Part of a small language model's weights: 5 heads of 64, 750M tokens.
Each number is 128 + 32 x the weight over its row's rms, rounded and kept within 0 to 255. Layers, rows and columns count from 0. Numbers have three digits each. The size before them is the row's rms in percent of the matrix's.

# v: layer 5 attention value, 320x320, rms 0.116, rows 204-319, columns 96-127
# o: layer 5 attention output (transposed), 320x320, rms 0.0998, rows 204-319, columns 96-127
# q: layer 5 attention query, 320x320, rms 0.113, rows 256-319, columns 96-127
# k: layer 5 attention key, 320x320, rms 0.118, rows 256-319, columns 96-127
v204 095:160201146060124082169108131134161130118205095086102127139189109090127150148111156100149117218146
o204 098:101150161124150151070104168137206144124137144119112100072164117094207122134107093095114110075060
v205 109:104106134170080129126110180103159152127111185134111134096177152172132146132178079138107121152083
o205 098:089115128107116138146173123107118101134095089147133129100176171079083132133186119109105091163168
v206 111:081119117123088224194086164140111179069106101087173135136122199101179086149105152149150130119094
o206 107:215137137151100097155101043139170121094098100139172126091173083091128153177121090157147117132158
v207 108:103118128127142085093109106078104121118162126074139158155184157115138108186139115115141128101154
o207 105:102101148119116162141123139154121141125079191131109094115091164186126087126133038083170106168114
v208 104:142124068181112139139135145150065115126122078157086110133144142145156089109099118179159168109172
o208 105:103133159119123143108195089155172188127162144118130111116140093174149181133112149148146140146126
v209 101:154153194176133140166211150132110208129094150116146134151095106040101165190084173139127096106111
o209 098:094133122127089115074077068076116134086163074166116167125131131118098140088163086094065164122061
v210 116:114148120157074114111125095105150141159108078186113143102165150196097124133123155107141149153085
o210 105:190150175108122114125140203130141137155131113115168126101126103140121136067060114163092141151169
v211 106:121159109106128158142183139131116150141155153084102059148101150062177139145180187095185170198101
o211 100:113136127113209144119070125130119165111114106076118107113199071101103126161141201150137129158160
v212 114:191063042133114136138081142085138126117183106178149114098153098085136178113121090081078134092161
o212 106:114118134106131127149153077059106096123188097118140112140164092096166124121133114205124128111128
v213 109:151120149102126092163142137124103195110165137083153129153147112077110124151127139113109076103098
o213 105:190091122155155146131109114149156083148161168151093176109124118135164185148119089105150197202114
v214 104:149175125155062141116067130135168077150143095125101141113150110129091066144132208073136122176103
o214 101:111155092119118112183149130161125113083151153182071083119139160134094140104149124134168122143084
v215 102:188068160109078077130135131103081096140116126143109129108162115173110179102120162089177083146155
o215 101:080151155116165112174125096113185124176087091191074141120100136117103154165126207131144092151061
v216 103:144155140135110113096073081132117171187153126144166111082112127120180176149122134112120120039085
o216 101:180154119111107117126170058088104181116161161132166133140178136094160058076140148165125108148118
v217 102:140178127178101112112104090124088159175091098120121048149126099168187086156185089119129109093140
o217 101:157157080104103195104149113124085127123107116125127113168069164118166139074094054123127085090160
v218 109:123105076182103138160150136110046138137172112178161172170122122115126148128098085104088166166118
o218 105:182112173109138125086121120092158059072125175133106141097133142155111141086123103176105120117135
v219 102:096175146097164139111156071114146149085146152136148111152129152148133099157147213120137121173110
o219 101:112106058160194085161163049130174187087132159122144144079142155099090143161110069060092197133144
v220 102:075131120159112168107171098198089129115117171120122148141153115097126126132161052124123116170109
o220 103:146089082109145176096112144116165172115068114107098161162082126140110142144077146087156135146094
v221 101:166137128143105129083148115131184049172092152115167142148159086168155115154174192123121170132113
o221 098:044095139103047172101152164126149123183169165115139130133100124129167103131074131078137116138149
v222 112:128098163109095089047172177074117113142217099086150132065083100032139137116097173129106168052140
o222 103:093158068071122135140158094100117146136119092111082137073178140180119138105148095157064088099131
v223 113:150139166075141128102105110114130113099107078216190167155135125108112085130116168115226136134114
o223 106:110160094134133115095212170100060154118046119111103171115174146180168183145158169132155150086122
v224 103:131105119108092059120129165197134130089096176156116125158120093129074089201154169068170192120149
o224 104:113163158107131163167125137113130100134121164161162088104157102137080123124098121104144164084138
v225 108:101108114061091102126129105076112141092118123158119165175131172138140158147120124172124125142144
o225 105:072098114116135092105112152172128195134138082106082101062163118172141139142142156136113187128095
v226 100:214083135179115075135109119139146167154143150127131103163153121136129205117133172141120129076047
o226 097:082170068108213129159089087133104118071179109105174115080088181088146120115170063127241146103089
v227 106:140072160115098142120118116181118181159144148114090190154159086096099120107172170095108157161210
o227 103:099194169116135128104122106110153156123118126171146113159132124177115144160113109126149128107153
v228 106:105240122109101106144123103121128162131124042121049088135096119167113186120127189171170153063118
o228 104:107119095171123140124081113135083090138119143111113163112173024113124153161121076075100126126112
v229 104:162120200058111110148138131074195051137115126139146099139255161178129108182082133159158118105104
o229 104:080101066077131108109143123151162211070110084136144110096107037076118109116126124089115197095142
v230 101:085126098091155097142157135100086152159117121154131085173158143150108126145159106108097067126118
o230 097:159187088126170137093147131156123104146132095157165152171074108111128113150119152110130176187129
v231 102:121104190119123142132122121147176119142134188188174174156125129140121118140094113104133216097136
o231 103:116100095102113067159088068091179155085141106100105106172116111127134114150149117145132188044179
v232 107:122100097087110092073057130142085112096157152150094143142146095119158171162163176133098092106172
o232 105:129126106084127159081177150120154154141073164119162173125132125114163109164114124117152104193158
v233 107:107121147125160118150132111118163118171148118149140088129155021137166141142171115120111130118111
o233 104:096191137130140134143062163077102174139121165092104160140114147125157148116045132168159138115146
v234 111:101133148183110144152101089158136080115141109142110112160144113041102131150100095111178161068159
o234 107:069141144076113039160109153085160104158099173160173128191151192156061112128103155153116099049115
v235 106:117161141117141118147186158123112120131134149098143147159117127148126121164113164126078174144111
o235 102:086090150124095140086146138141065147120067145134118170142151149096139127188131116099079123184151
v236 107:050150108109154185139098126130158114188164163152123112113085145151097108190150162095063083166130
o236 101:102174160134123106154101116125159135159139059100180138121188155158160104166158137138167160138139
v237 103:185141131106164128147106107129176142139130136142134155188148103132126071137094112148150143205082
o237 102:127108151156158122126146124076086096124164118108201153064130173192179179140099114080136130105164
v238 108:125130114156122136193128117146110082127150169142144173132165072115107147104106164136107150104124
o238 103:174128110129176123174161110154180142086088169092113088153135137096140140169142094148120099113128
v239 111:164126166128114142122113134126139152097164184125174120160141115125111116148074117131153111137153
o239 104:082151131101130138125073112170208098158062110146087136116145149113141198077184085141080151140156
v240 110:148137132111065158086063087188143161162074121115140097088060152171110168128110200179079131136140
o240 105:130094121145150126131096147122138179118128182132165079093126180182165107156158149156171142057136
v241 110:098067175146108162139090141112123107195128124093138103107085171145173142122129168089108117078060
o241 101:154173143174208116116170101166149148137105144172108139088123122114161147190052125141115120091132
v242 107:152132160157156033100095155098104141110094134159124077114143133156073131141147127124093104138094
o242 101:086162107115146091167140120176149164168135128105182146127163109141146172139118119128116063097106
v243 101:118141150112106102158154126125162127087174132160135097070079095145103120102128145197097184117177
o243 096:106142082069136109159119193138110156205108079108131140148147139131079092139141115144141087162134
v244 104:138118140117129144152140187120131129138142125173069145091119108174140095116122067120119123098132
o244 104:101156182136160089152102125168095098148142162183119109127110157141130108114109127072114115111216
v245 104:124078144173106140177139100131070138119097082139134138174153119093134138103140144114140078150134
o245 100:102151171154098120090135109125095111070159129111178179072142168089144088098129106059159106157150
v246 110:147063170073114163084118137104151152089096129151113108143109145119193116097120101071159125184143
o246 105:186181180155134147132146082159130128126219161078126098154106149154123077132180148152129144093123
v247 112:038167077145118098161080133186096111064118126122053152101179074119134133117158056152113124086101
o247 105:170109118146101168132165093139132140125115195177150100098130113126109136101135140134132183112092
v248 106:142158162182060108118105142076071129143068134148128151114151117156162109107141111137133133097130
o248 100:158067103138181145166142126086136184171123172101088075100113134145135160149163196138124136107115
v249 113:148172112146161168098130156090166099158211099150116148093116094133143135114108108155134117138120
o249 109:112166086145127141180115118115174145077130174103127109148083148129162168048175128131107090141137
v250 097:130102114154118169077077123105145125147100130076109191126104131189131073081170129161112147153115
o250 095:130098090098111128136088144141182120118127199092114086141142130134120164091112102108109081107154
v251 105:111097117202143119162180097157118153144144173109175166189170148133158142120119212117107095124108
o251 102:198168168072159102116123117133126174120137120105154085073108172153133111128165106101134121162054
v252 106:079138066115153154161138082121202081124150148130128140148151156158128105103133163135135181123086
o252 099:127097123113137180148108162130101115197129198181152113133085091148189103067128066136118167146174
v253 105:128121130157116139130097085132171158158168165150211137135075134179102138116118194141149121157075
o253 099:126149136082186101133183157199086129097192140117050169102117061139119123155115087153165148113168
v254 111:124183065114105080183103080209167192135124104168149129217148128111147116154137123123105093151116
o254 105:121126154172134113133130167042127168113129091082087131127121145125136129122107120126167099133160
v255 105:152087121170168097079119157143213179140023082134128090109138111155148134096093159111193136110148
o255 107:113147106106153074131162117155124102108101118125108182135091160087123149111149115059074129123136
q256 095:119136150132114171156116127137109121179151106124188192163144107166139161149164153156054157144132
k256 095:154123157144081148078120129150153205144155121093171196201136121119073080118141110144140133085134
q257 086:122083146156152111153160144136094135138146076128181177165137112184132127132130165151096091205128
k257 087:133130100167144054148095118114131132154093085139143085109151114191159122072144083135083122156176
q258 092:109131086207194150107145095136116093086134123173123075096207131127087175125116160071115060153136
k258 093:080140132128099110125094055149141067111107133129152117083112175146094038080176113155103103135102
q259 089:145060141136130069123086091173127172146107090128169103069133116120130123074129124112161138085139
k259 091:123131085150165132081171112125065149084069113140148157098154153160136131128143141110121135121053
q260 092:125078107116118140131141093151100153144150079120161138103159164117090135148160118065126140068126
k260 090:118100151115093107108108160147098180142161091123068111122148115136206104148106039055138115085178
q261 089:150137151105098141095144138128136130223120080094111161123187086156140115121090186130081168111116
k261 088:151202140147176130112104105110141178084136026075097107204130091121114169096118112108155192105137
q262 090:108089161170105139133114169098161134109061103064173119097098148113049098170225149146122118149116
k262 091:193087139127122158111134159138087101114118047090121126126131141150111167096140079166118064187167
q263 095:162184118094164115156128151056111182142136095144128133097134132157132113152147039160156158096118
k263 094:169130146165158180079147134181122129175144130155174131149095095089083149121109162163155180147138
q264 095:144107122198128100161137115149115168137168170159105129195162105165052123179176124140122183159149
k264 089:108087122156097183118126115145204093106103159103172142121101212090128094163113119125153135138151
q265 089:113113137127200134178107073134132153107110120178160150166088199151126141157152136124191142154165
k265 089:066141147137096130186186158107113114143106123093115193104061171110094151178203120168151161136126
q266 097:155132170127123201124145084138095130126161088167103134131151123149116130193196060100111105130170
k266 090:121120133118154226104216153143155161095155083143156088129162164111108147173143142164068122178154
q267 088:141098127153108166079176132204155146109209106159142104131064108136130163177102185090141089152075
k267 091:091080128145102127119094140149134088167106128137221116085114118130141086206089084129096128128142
q268 099:128147121132138125203174115074148136126092100148071129120118136154112086081194148101109125113090
k268 092:121122161085076100167091131150209143141101199129101087134157130100125119121212174106104106134110
q269 090:124122120083136106107149151126150072151124123120156122094092145171049154177077148090082182183112
k269 090:067112083067155198129140139152164126112155133105148169152195128139075155148215116082120115194105
q270 097:174159114119143089112059164174126147118104093138162145133180150134102153145159102151171178152107
k270 093:125118081133102133091129168158149105137160167137101185099123176077080100122196067104124177168088
q271 093:108120118115131167156124213222130118151134181124100132130133109118127145115151118146115125090131
k271 091:150148162163121159192158118147114099117127108148153150133181133139152165096149138085146157113037
q272 097:168146111123147164165121115085083074121143122123125119143126157114074147084140141124070142123114
k272 090:082116119092060104057173127113113114125070120136122150117095091118131062087108088084161152095120
q273 092:093145160138115121099139069091182185113125135130150081126074145167149211166150153160113102146133
k273 090:135158084134130102114147111120088173094088145115203033133115099076112166128116145104118174155102
q274 093:143113098136054108166121111094110183132103127139108089081173132157127110114148153119082076164139
k274 095:130076125047069125138124126105155134161107160177177093154130152147090141111144123121057140120134
q275 089:118198126105211174123099094153193106168136109147103084155120096121114121088080094097130130142169
k275 089:151086163131111167148125129130170083140120111136092135158106115147077088121129160129170119146144
q276 097:112125099138169092142055094119132064113122119096094128152125103111143090162140156151174145134134
k276 093:129140153096149076132104117130191130103117125111152099106167153155135128143134143158153217127069
q277 095:172184142169112128127098153133121134099139135101089112070131152170161099135135139113115168173109
k277 092:165157205171160151104070085176166134135133096135092105113141133078135098124156131098135143147118
q278 091:206076119127158170106183176135083161193203169093156146119110149099108044123117091153124098164125
k278 088:161091126123107136087121182110096114106125126065106141097090049098137143121106125098089106120153
q279 091:099132125173096123092111116137161125161078170152123149083154097122086099087103149116070133092134
k279 094:100120199136107129193074109164161153089121150135092155115121143130082136110152141135108157109181
q280 092:159110158059119149091102101174089030127106192107117143139079095133182115166083164183136099124109
k280 090:081143106133102145138141123196102071136099130151153125148093057190057133130113170136227102147139
q281 091:131148137169105135166144155114130147145153100104152173139100110145080176129121153155107134160203
k281 090:079106077119157106155118159038110086100110148119165144079109149121091099099112142173091142152128
q282 090:127090053124116105071173127119170111121215149080143107203125130109131109171162128091041115135106
k282 089:149118095171103129139141151149108142174143090073175110128152037113158138176144211120122117153098
q283 090:148186127151111099167159178128145160104103154105111120152125141113044198144146152124191033101138
k283 089:104197148099142177161136175114171143141165080130140123108142147108097069175111137130178142137122
q284 095:079141125176169100086185110200142099114099151065084157121103152141141149141111153108144070114191
k284 093:152087089131180192148143116180151116171179109128198106132154065067145109092156151129192129142092
q285 093:122132094143148129081097132110104103114144141118117119154071110088131113137115158110041177127130
k285 093:088146162167121121197061074142183135147120058094112069172092108099117142139136148112150084126182
q286 090:176149109128162079129166121114160152175117158129122117123136092180112152129152141097112148101151
k286 087:143108149148122123123165144123139137127102092188140121130118163122100127220097152138113146084169
q287 094:101144141096119166175078140118154144177079130127117099114132109103104201137121117104116092163089
k287 090:129113084131095124154122120080115127136107180128137128186127084114112108200123070136135097152125
q288 091:090163116069182066122142110175024114132154108112157172102080129168132227167115065081086093082101
k288 088:047168092071090090083116110111139116084116129082120126167095118154151170140121118145114120097125
q289 090:105101113164070147087109157123123094140190117117130087112133155194121109099119095073172062153104
k289 087:152159118147172139164135097094096131154114119154182122070129101198126114116080107181086108154128
q290 091:082168086166134155130030109122104178160151182122111150186101086134075119158201132149107125119127
k290 090:139202075110127144111113118106094162121120193131076102091105113145123159230149156128126178148151
q291 090:175140115084121151170140174124123102177083077140119158145126084109105151084132091146059062157153
k291 086:133166144138144179121100133151082103151165085098102169118114086123140155171118169113138106117127
q292 091:130098157135116139137090096144120143128071077069162117092105133103124148117123125133126150131128
k292 086:119087140153072153127137138137155101169090131125130124175140135186185179105180134115158085139099
q293 096:077115131126088096085171157115170124121122094145141156134122095166133139173140121175152056157142
k293 089:158122058137142154122164149114136127152110144140160212170129137132150185153072224139078078171135
q294 093:187095091139135134089038149190129048155184076159079095185102097109119133135106140161120060138074
k294 093:136109162147100095144101124113138084132098207129078165125114152116132077196082149133165106130119
q295 090:117100152111116107166134120132141106108159111099135114174161212170126129099109133111077120101117
k295 089:166125090085130147170146127100080086147109110108140189119086189157121124142187158165115148129172
q296 094:167169196112154180152132105112085159170118171109108139136141106089099122146095130161145090122069
k296 093:145087080119144140129074139096123145112192137139097131113143103077198118138091121192106160120107
q297 089:112117114122156106159105147169134108205108083158147126134124105112076154137210094125172137131125
k297 090:142135109117094184143141085099089105093057077123078159106163137124137100092106130111172133136153
q298 094:134151116146069169119119163117159141063133085142111100123106094114165123186114120113157078145096
k298 088:135106113125124142115109141077211037168074124105182166152135127132113116157167108172117160100122
q299 098:095135155110110120156070173156123076131158156139147127148158153151099135174185181107108107123119
k299 094:102102146183070122166104158140173113124154114156100102093095143161129092140085075150131132111045
q300 101:133140135081100158113186090111081131108084146152106104139130154107088154146134121116101144166108
k300 095:161136129131079090129094113189035097069161130155094095149182027100170187133208157164065153083122
q301 089:107133036088141079109103184087177102171125167155151152134183114114143144140143113190170168190145
k301 090:091149095129112100167088135148072105160165042105150169167118122054171132115117134124140133114142
q302 095:139128082169119189159111156173122102127074131103128129106148098131120129148110101149087143137099
k302 088:175125180109111168118077089111171125107125134093162162132120194146091162100120166162123141079106
q303 093:092140085164162120161052124108107143197128139031058160096134118168103158139084107108161127120115
k303 093:138147112121137137097134100154156127154143132148155110139111131128135147100145087109142128206145
q304 090:098115110162138211101107129124123098127133124127076111114160115143138212109138113135152132143135
k304 088:082146112150167142136215047156111101142117084177192166100224115152154103111165145126133173142162
q305 093:090076191135094140200125085136107148135122082094120142154104150187088157136112193122098085109159
k305 089:131131147143127093067177062117141132097082123137148114161131142142152126106111186073076121102147
q306 094:133135132119159168101075159166097144142175065100107140141126151086140100072169074142128160103176
k306 090:156133086131185147108087106111154165127123079083144114151146110097099166120093106104130164145117
q307 096:119158091132097169131144119058157134106180148137090118121099126138111156169073186121167159140093
k307 087:101120130163077138138136117086125144097131110172168139101110137127125102126124127149127097189149
q308 089:115136168148117195197167120135181111092130130092182137148089103149113102123098132123105096142112
k308 088:146156121187084170186147110124137127042136116099140094165160153155109106194152158111091101106140
q309 094:120144138086138129106158183175088148174130136144103142129081203077084126126121129129113121146170
k309 090:130109118144113147108174128125085159132107158102136064077141164112069197143116209156133151189178
q310 097:157155100133157121129081087107124155160168175068093055095149139153127132167121134057095110136091
k310 094:124122149167145129146156115106094153128132169167139122070043181155179156080158150129087164116120
q311 092:121104065181137103142102123143135109074113069132145137127136131102156180116120125081136164147048
k311 088:113128134174111105133120082137133143154177156065067107164091128156112114099082099164152140192110
q312 092:100159134121143086166141166146106069149125126159147096116134158164116112125113151138107120104141
k312 092:036138094156074090181166116119093179109148078129124130149145069117136135157100138107173044159123
q313 096:095080121099169111193212133082109151096130115155127144174139205096163153122120151127143163089113
k313 089:176075169106206117138082110156104099196115140133111125132117114095116119116098093090086092063109
q314 093:108174098172115113098189095122096077063157105116064160104144121111152113084144145151154138136121
k314 094:092097081221140151093140138102118080133167124119121139189080130135161091134116137114140192123106
q315 098:087091146075166174138088121088149152160116152130084116159144137093129145107128161181122130136112
k315 094:114133153142121114177149085158182119078107173105136131201151103144085108133171157117156184127114
q316 096:106095133120126048173079143130140120127157081101109131135137139118057121102083099169123053109164
k316 089:153120102171170108117152184085153152098177136121109112173127138083101110101114124138111117110145
q317 095:128150202141122138157105119173133107141122147121145132065156111142100120168137137060160203147121
k317 091:143094162126154080112125117184071133098159074112150107095070138190089098144145119163164107106087
q318 093:148206111090164148151117134155118132178181168114138151078136134057172122102083115135111102139168
k318 089:140166136135115137052102184104104141183161120143150109115120098137182161181179127119178112103191
q319 091:134135164164143117148128122107089160072073102112143091167134099161169155126078108113151130108138
k319 092:127122070130101125153090088145139123098051129072133094156114099131094169139172152177155135110116
v256 096:144168145189127135117137136099122121144159179148125120106168126113170159147163126162085108087085
o256 102:170104138096161182107094104153107057076071163123155110077139125134110147146105113099156124143190
v257 088:127141106149113100104202084067118215130151100117085092140148102115083145109161096096107084159132
o257 097:125154130149109087145078142156115127075094087111163140065122086133135137145138098161118159088122
v258 094:111159181138119136133120075129140118155181158052129163106105135125088135046071094199172098109165
o258 103:176124138118152139111085195051211162157140169174128093176089142132175115133158198108142092169084
v259 089:111126109136205219135095100120098161149104104161114096108128132229091118162114231136154156090166
o259 102:189097123165128123148111149116109097128110155062168203170101133164082168127173055094107115091091
v260 091:121157089103070144098111125157071170124189137181115161185092149156137135131115144190129134111138
o260 099:145086107104089133137106155176151111114096126142144106186125081118135085067155130073086147100143
v261 095:146127145130125147126139138148129120109109138088117126195113120162081083153129094118157146155133
o261 100:099097152151115163126183102063151163137141079159200146125112092104125152131136099136131119113166
v262 095:113138185119106150127128137159078089073136130144100110191125115108138085112093102126119102126155
o262 099:214143069124159140147109135116097178191167145144134137151114124122173181095155087121070184103132
v263 093:146126114180133128136125123124107132080061082120109139161117090188113146129160115096039044090172
o263 100:113083186133151096167189205077137150118114080187188142169143118151130127194120120197197175166183
v264 094:104136113122101113151118074124111105130112091144083080105104120154115162165133150145115128134114
o264 097:175154194103094136113161108179112066094117142151125117117192201102154113118129072106164144089124
v265 088:107097104128086131123093141116102100138152129121069123154142176094102195116105139149072199139098
o265 093:157187176128139098121203112118129172127103147188099087148107141108129121118159126114167106123090
v266 090:064117116111181127146071194141096135125067060165142117108159143155113121051179095179104077130074
o266 103:137176081109037125162116092041097183170132138137186108133149132137109158113123155125111124105121
v267 094:150140163133185121117130108143147131114174122070209108177135136133152194116077154119114098077166
o267 096:107131123139102104110091139125164131152092099164081163126095117123039085159163107093113118204118
v268 090:154153106030120150135166128162070125092118152092128054112180094137150175137139158124117109105094
o268 095:141128166159127092052113122079181141161137132088139181182124164141107081183128147154083099138136
v269 088:143160152143116079101150174103158126096185171100127152152091118188160068189112101112071117083133
o269 097:113105133175143128190173090104137111136112122102103130140181092094121161098174098099140145196092
v270 093:158180119093120114129097099138142150140139143100157101120088120128187153084120132144109111128145
o270 098:129099153144138111101108095099079134113126097207082151174190053138132104117146164100076166066170
v271 093:093120076140159128139095074103121094116120138161144129103164128132119186091161135105100110129117
o271 097:122078157146106126095070159095072210119136117076113147139078160127109102138125157146153191148123
v272 089:187136082167167108072142127105116101158160090132122132116105134097155087140104141140147093161099
o272 094:173120163134094115149122145165196159100048135096146192141088079131087152146134157129141154157102
v273 091:094133137146109161130085147137091137122073122184095126078106099223100198112156095137208129187173
o273 099:076082132130161102127136131117116164147153073138175090110164127087133152176136109117156182139149
v274 093:160116135113170152184106145116110105087109091098145135085123125118134111197099119149121138137102
o274 102:139176154182058138095109185141133172135131084124089141117136146134138131130122141101164064184139
v275 099:140171167153188155128150140054112069127118140144144162141107107071193071185166114089141119156162
o275 102:138095142110128143111113096159141174117118188099118133095158158165154124108165157192154149121136
v276 089:145146177147095140070166080128116170115099098142198039110150069108148132130095108088124105157056
o276 097:043165121081125058116141136212095122125175069140040148093090111133124131139101107178095129108156
v277 102:102156117116096128105101140197056102055179113127124121118125138146183091105116166103165143115120
o277 104:095106103062153073152160155130174172134134130106106149157149121122165142110146102115113108091109
v278 095:153180137096097146090109130180200129103182105081057176051126145105162126124121097146067122154146
o278 099:088136127129161076124105126187197143157107133114143116195120067157136122153101130131143109084055
v279 092:116099158133116116153096178143136092155050129113058102187136123048120092109115101095099156113120
o279 098:146139111121142139093111089091071080094174164146121143125147119101080205106124183142148119123117
v280 092:166112118124130157132137136043116095191130168104146092138106124168145091147117154111146073122082
o280 099:112127185132110144159119171194149076125140083151132138128094183106140161118172096133048139106170
v281 094:130134127187131121128088094164166135092129090100144116164105111134185130133090149167125195109092
o281 094:144181158131120117154122128062090042143076156102127161102133085167099107072118154119187071109131
v282 090:149143134147135125128086102151140173118171142147147078139136121129123175179100102126131177114085
o282 095:145170108142117102106147136124068110171186127117118117128144130148191047111172096121141124152145
v283 097:176120106086142123119120093170089100151155105191077069125139109146132075133148130208142094180120
o283 106:092118144122083153136106145088218132096119117097128138156170095104115166125163139103119126076121
v284 096:127123150055140121189120132117105122142124167065083059144151173163096173116192154121113147101121
o284 099:155061158126115121108063173086118086198162068158178148083133116079211086101071178134094067131134
v285 095:155139145146157152117109145114064197107102129098143186142114142154095145178105150092188132167069
o285 099:129131082132126154134136123118140115127076109176157114127133080163105157123115112069142115183126
v286 097:114142129096086164138217160138127120156093151150080090122168206161141122141190147137126109101119
o286 105:126190136137184090165075118104131105085126127088092076079113143141087149193131107129102107055115
v287 094:085131081158145115099180130115106079184098120164061149179099082151228147166119067121090184137114
o287 098:160099147106118089078115063116118111088156132084173148113088067098125099114137076161088094142105
v288 092:120084142138174169113128176133109159099098135172076178083120107092072137072177122070137115142137
o288 096:139081104069138108127152136095120110140183148129168083193137188123170167157133093113147168141073
v289 095:121164127080099133122145120135121192142124128175089066164110186164090207134165091131111065105129
o289 100:122130120202114098147133121124131066090144139144073168070122114177164143125124118091148123154103
v290 091:139131114164124098172152088153162118144196126154156129171098149143097162171126148160134103102128
o290 100:143163136139135149088125125114076125138066162159182159168119155200102130165125145129173077143171
v291 089:153148113155141174168136095145183197127153071103135155149158151198099145095138103102040138146115
o291 095:105145184094075127109134149130087093121133190129133131123097141146132076145101139161118228104144
v292 093:179127124126132145109111122110184169143076116174105063105163191093096128147130105098129083110094
o292 095:114169047150147149108134209124108086118139137114135183108126121160109169155149123103159175127132
v293 093:191175094106169138163166173140085155156128188151174130129112133134142134141121157072153193154073
o293 102:092177094151115102166118090132105120094134160149138076200082150105130142160110083170126093119166
v294 094:072105126160083074194137137207109144079087142116123141107117135136114168120106130097105100126169
o294 098:102160156127136121103129120099174137120153079121166071121156098147167121111060166220088169140175
v295 091:130133101168165108153118131153120089163161107106123126125045132133113129082172089131164051122145
o295 097:125090131127098108152126126105142160098146118113117108088161103077131102181112137036088155165108
v296 092:162081147091166147073178163128121081129130152133160148188063102142149125114129131081016171087070
o296 102:101111125140107104134159159122134145098134117131104070089134127137091161133137150145099096146163
v297 091:109082180208163128111173113103123129103141143086148131075081135101151147164161128142138107105144
o297 097:191131131170216168156082138100081102161130125138099129117117109163137137163111126169129152152186
v298 092:097138166123139068134108127126169129145063089126134084115079092188125084119133149086143120133088
o298 099:114114125124039162115118149091129154130159139123081150182115138135114139129086126097122161138193
v299 091:094123111082110143077137095097124107085168117087147193122114096079128130152131143151132135132168
o299 102:101112108080110156131152128163108132168139134130156100149131113122125112083161154149095128101136
v300 096:164114066127132101135107167106112135136072126179129128178112068173189145069137105152157127092154
o300 098:156147150122132126146084081137132136131192138089144121181159139140124136168192119153097132104121
v301 090:130143109074122157095081127130115203099119121173159120160156062111165109199120106106082169097087
o301 099:134144093127150140134114113179130083123153135109127130097100184137061157116100140093065153130119
v302 094:096140107157152140120096106139111153084089154107118103164125139119097120130095079122109144123139
o302 101:100102129100121161123089156117106195149139098095090087128136155156124150083097206234164136168064
v303 093:173123134148078108204185161136164157162059116209176094124116096095134102173127154125106183092071
o303 098:089139087104153140064094120166146118147177137084111193142097115146104130170118070128213141181153
v304 096:148171146112128126099101135155113093123158139134129115141133152178061130117071153181127146171131
o304 098:171164081141143142144169129171151135144180167113117085090116171066209107192200082119125102136060
v305 095:129136109124137165137098111118172143122184074156133122112098157146175100174180156097183085146205
o305 099:138095149144066103142167129142152095064135138108109135150100092123051079112115109138076151085135
v306 091:095133131115112087134114103173131109145116136158093177120130186145103099193108187215107152172127
o306 096:156168139109176119141135114122158089143138100137130143179131087090107159099106121101094070128116
v307 089:099135150130107106120095132141159116108117141097163148191109187089117121185122120094089159110151
o307 094:115097113118174150122120136122136137109124147198116146151128090130085112097151124126119141115140
v308 087:153104179142098150158077111128128151099110118156141139136144115158181075112138094201111130109119
o308 097:148124158119088108127186092111143076132166152072118149094155120097088146125104176156173101155163
v309 094:119121160140146134118047172125136129104145171156104084059149102078107123115130164172110113157162
o309 102:133153119112128154145102137116106085149192146170128127124111169156096106124174157157159194102148
v310 093:115164137144122116157121135189142137128159126139138129164108171102156080148082105133127063121134
o310 096:113137187081170103164120160092118137129147129114136181130148088208119184131135109156103167168105
v311 097:117148136133157138070145169166082103075093131164123151085123126167146145177127073104169050147091
o311 099:169131124177140150191105090113118155223159122131099135169071080087078082128156157111083140121132
v312 091:152093060063159110089144145089170157115130117139068128141167133159175132130122117104165096145147
o312 099:120124162127089152206137139128047117126126111121189107146087104145120151169121145136130085122129
v313 090:070166173131185117101103155192125157171170138155104090071161124140130149095094156131041164120119
o313 093:146103075168088151149098183108142039108155171115153097137167155131176087120119098132138076110123
v314 093:128106157098112065162178105140142098044150152116167149137130064141150164113109087142105161180091
o314 095:078122144124104159160132161141126132140072030128114136189152137149112085125093088176113137099144
v315 091:155102141162135128104089207116138112177127165183188175101128110150125124102088077140123163218134
o315 100:103130101108109141131142118128151136116126088132104171146110141100115091111105102145177134081091
v316 090:116158074121100134121150137156149090083147168086152156104188090113094051157079177140134139135174
o316 095:098133150142137136123125165097120169112169109177049119148023105082159117123154137150115124094155
v317 096:144145181148097099138144206150093112168077153110129178130095145136115134133118108145115100102156
o317 098:149125180128171197128144097121122161122151143122109158105162167091083092147155129146162127179161
v318 094:145134075125074063144101145108148136159121084132162161104159118124172125128160147141105103115078
o318 102:122127120157160127111137103158116143134086163173146171144084098141103089109136157130116191146133
v319 087:187099112133120107053151103144174116143121096096114063119107159049156188127146089136095133148071
o319 097:080134142146096124110065148131088107105145110098077126126154106122180151059140133079111110148113